Part of a small language model's weights: RMSNorm before each block, rotary positions.
Each number is 128 + 32 x the weight over its row's rms, rounded and kept within 0 to 255. Layers, rows and columns count from 0. Numbers have three digits each. The size before them is the row's rms in percent of the matrix's.

# layer 2 attention query, 64x96, rms 0.128, rows 0-63, columns 48-95
181:119135101151159111119179165139145162177149107138029149133128155166103094120197102119165074123165122118173119142170068084137157137120176127129137
098:132133097160124096121177148144170134144102115156085188091106150182125108116158065134166066131148182147170108149139067102140129182100186123144140
087:146141135106121101123153131148173124113103139160132164117087141171117140093109113150096089097181177161201113116145062070103129113108118075129133
096:145062192085127167140090111134074129106132157123161105123171122102168116105136155134107172136099073132051133139106160166083101084148129171178141
099:205121136096181143108096139124104177125118157140140142127141119109137137151130181096076130177168103061127081165132115133145128133096155092200162
106:094162161118132173178109184141138131160223132160105063088136122091188120141107064170125117145174071116118102205125111136116141126143158136166086
095:114109170166129116150152178140073111188142140152156121146177206107116147145116084092180142123134074173157112121151198140146109128170098138150063
107:169092162081122153147208141144141148155103128108086186104124204138125141154140093185129102136100130218139167143109205156142175105145109107180115
094:151130113149123177111160119134155094207138062122083092125091149192079071155135154141089074178156139152135152060122110123181135154116127142173148
144:082166094181097097121141141138155119188142120168079064142153136116101080142146109125225120113127098132177140117155105086171167162100145112124092
103:159084132119160173117134140147132098123110133111136128132124194163148167140075144125109136187126099170126073120141131114163143079108082146213134
120:154029128136133148137104119102150106090095134127130107178215128072091132184103156133138175133101091129095059138128146099163123172128135149148138
102:145124088137131188141138120140094138092065129080160141145095139065135134176087171088114143118108059133109097067141110100190142166117115087178129
106:134059146093178155171105156165118137156136060131098172124159122135161126161144071097120137176155111133128127079129181128153117165138168208114145
098:123163106135122119087178134164077165101104151120117172101094106130149133170189174107107114168112194119148139129131125131151134078136128034137149
121:081132087079158109124115100152164143129127063088129134137064136080188153132114123109141182155143117141145122054078180130070132102128105172108135
059:123160148126092143110164114090122150135116133205141105131041069131077144125132099080185149112104057114177090112133137086142108109103117101081168
081:146144131133131122085213100086125107096115113163156198110060129156099134074130124122116103118130104180186094121134123096169088132139086049119179
079:189092230103150113118116099095080132141133140121170115134147132131101196105066178101088185118139069153107143140139161166168078118143082110170130
072:146138070123151175136124148178173140155142161142124156117083140175154065102127146160103048185125214109081144076109053099176109140080144115180141
088:119147069161124108073172135131164115146078120136124147139051100129071109090095102117164099102151159119161075103149098085110123153093164109166150
114:166068126078141095094088095104165125129069123122175183127110124081114123079148154075053136140136076133135104174106131129067116124153197127097161
096:144137127157155137152093187148106174084159114106138122154130082134117161160146146123060178135110091121114129144131190165149122104140134110146121
095:111184084150072182103140147145134100118141131126126098093071141213121172106148148163085074109175132108138105120107149116117155070144151152109154
112:152092129193073142155152062095067119160184167179129139141120119142128170101129108091141084119088077176137099185189108131120087118163152136137108
064:136150172083124177174137151121106156194188059100022114120160090118141086130190143176165099145131112150136166128131117162130196127117149140134121
124:117195151114139123156162192143122155130171117144081141095139113156149139109128071106121102129176197086102166160167029118123132164098182095095152
096:136034121114074153139171082127123096055069085091152145147110095051121115145131117107110121133102082154117072068092171091171115125139102131101158
123:108196120082062129158145119130127162171132097077098154152133147134147096101133144069178121153033095115107148094105151125092162181054135167058125
107:142132111045120163120128161140098133109131116114150165097177109132124136180116185129076138155125189063117093123091133097173146142075121074140138
120:137090103122187168138080111140107118109082134118103106131153080123065192194173150119113165132155090119123096084162125080110066129096168147127168
121:137096148174132095151135174125119151079163116172191181154161120140137156145166053110114118107144207089148125133171146121226116144186125110114169
161:143148069159112089091146174171172165163138103134093114163125136173112083127177102145171131149153155104166133122147054107160143151149182131118145
083:105130107194064078084093150202149151128173055112096160154119118155145105133126124190138125121114183085168129139153092100119180120077136170148163
085:174047155126106125161110107132122113102110107099176180174180170141146137134082135126115165103176110107141138145121153145163072057135096136184117
080:074129102129079111082108171138157132157117139143070112086097136124174083126086126152158119123106179164119139112139111116126146172108161123112145
081:111128106176157113117136107142146091092084131066140131151188129114193092165095172203108116120164206194112135146160146131089195153070146135128155
094:152185115110147107092102195125098080089144155071171126119098133126142175050081107200114120097106123185109145126135149126132085156133141083083173
076:108169126121080135146201155140150129160105063116127131136111095112137170141106154055189169137178155122109063116128177131075119094112139148089104
090:116063139101182155156132091103155123096112201101206152128161186105155135166101170095102104134157092143116106107149194119111147115080136134208096
094:091156126085119163168120139097082114141100100123065089093112116105079120128131139086170145118102077101155083177084170114086094134130107132057072
135:111135082178113092084150166165143145158122157126073100135127100163128081103164144182165093127125158154162154122145085095153167141142171112148129
077:123081139167146103112123086160096139094165162176139145104101130118187199073064092167090096151130108122107136097122132120115064144123044119115170
102:130154104133108081095119100157107149143172194163125089089129131123141161097136071159068143106110168117111175067121117124086123150175107107044127
113:106056103111092130133190075118144102116096094102184149119158151092138121158176182068120080134176047169125139123156172090077153076093138123144074
094:138096103126162103107077160146132161162077149148098149138183140105179071176065091127150179091165116148139136093151160117204091134141154093106146
094:139061141174155148136137124154123182091155141114130082106175166151137123163189089147134127157103091123112189044127180122187103146117125138140109
102:113215148153120105113115114149120123198161165157066086117058120123108131102151128149139115118067148104119112139130110151089183159131152154054113
078:081109087124104122110219123095165151166115118145086124087102146172129072090186133069151105131155137112114116067142085111173127140149167095127136
073:072163057113126112133136143137128107176162156151090133051072101146142147070152134104116105153105180157105105088118063136104164203157170140089159
080:115112127186069097118071127208171176159155049117087134165074137129166143130131141189137164132138192062126135139147091081120161119075139169120150
069:181120140115188118132164128093111133087128172142132141140181143122124118124137157086124124161164142168131195072099153147198111071162109081208103
076:062194138166096129097096199153166127162112104141095151091118115098163065166163096186143111131116147152107135088152099092186151162129169151110133
094:119160127152142127123158153141170155188073107116126090132132142166096090120123169129202141091140149130126117096123134161220112111161152133189117
074:074133078157135133083165111168172114131106130130107110102144123135123087119204135147131107150115134178144116127152090094140182155101133143167132
073:090114100142090150124024182102132130165149102146097174123068061073146094123169109155138100112124117124097169133122116073188128141123091165096150
093:104115105136066187211173126114131169200109059141090150103063145119134082129193120086153120173101117118104119163144104117154163155094131177035103
067:133097108085032085134128135139101206148114103147091089160047195182130122126154150139140137145111096107143110127139136129184100148159115120126170
135:121215105139140086088109149160167166165152136188100118121084109143166089097098100166155111102113172107174101091146083092139128153120155078099133
102:112141119146160122095118138118090144170143135116078087124116129172080133138096146148134109076104130149131055117134127123111141107112136101056155
092:093122126114129133170129182114125155141133196125080090119153127116124136158140153161148195116146175103116072118137125141040143112154167140065112
090:113079158158116163136107127114121118080098099105112129197180137136112106084181183147140098087140049120138158127128181094164155105083086153226103
086:130109100083096154168141154149105100157114176149090092085113147174103204102075114135116151119152079116141111154131119126125007176216127087150130
092:149032162123112145136124138096095163131102141135127134137129141125122158109134122113118135122157085084142133153141147102112116060080134138135144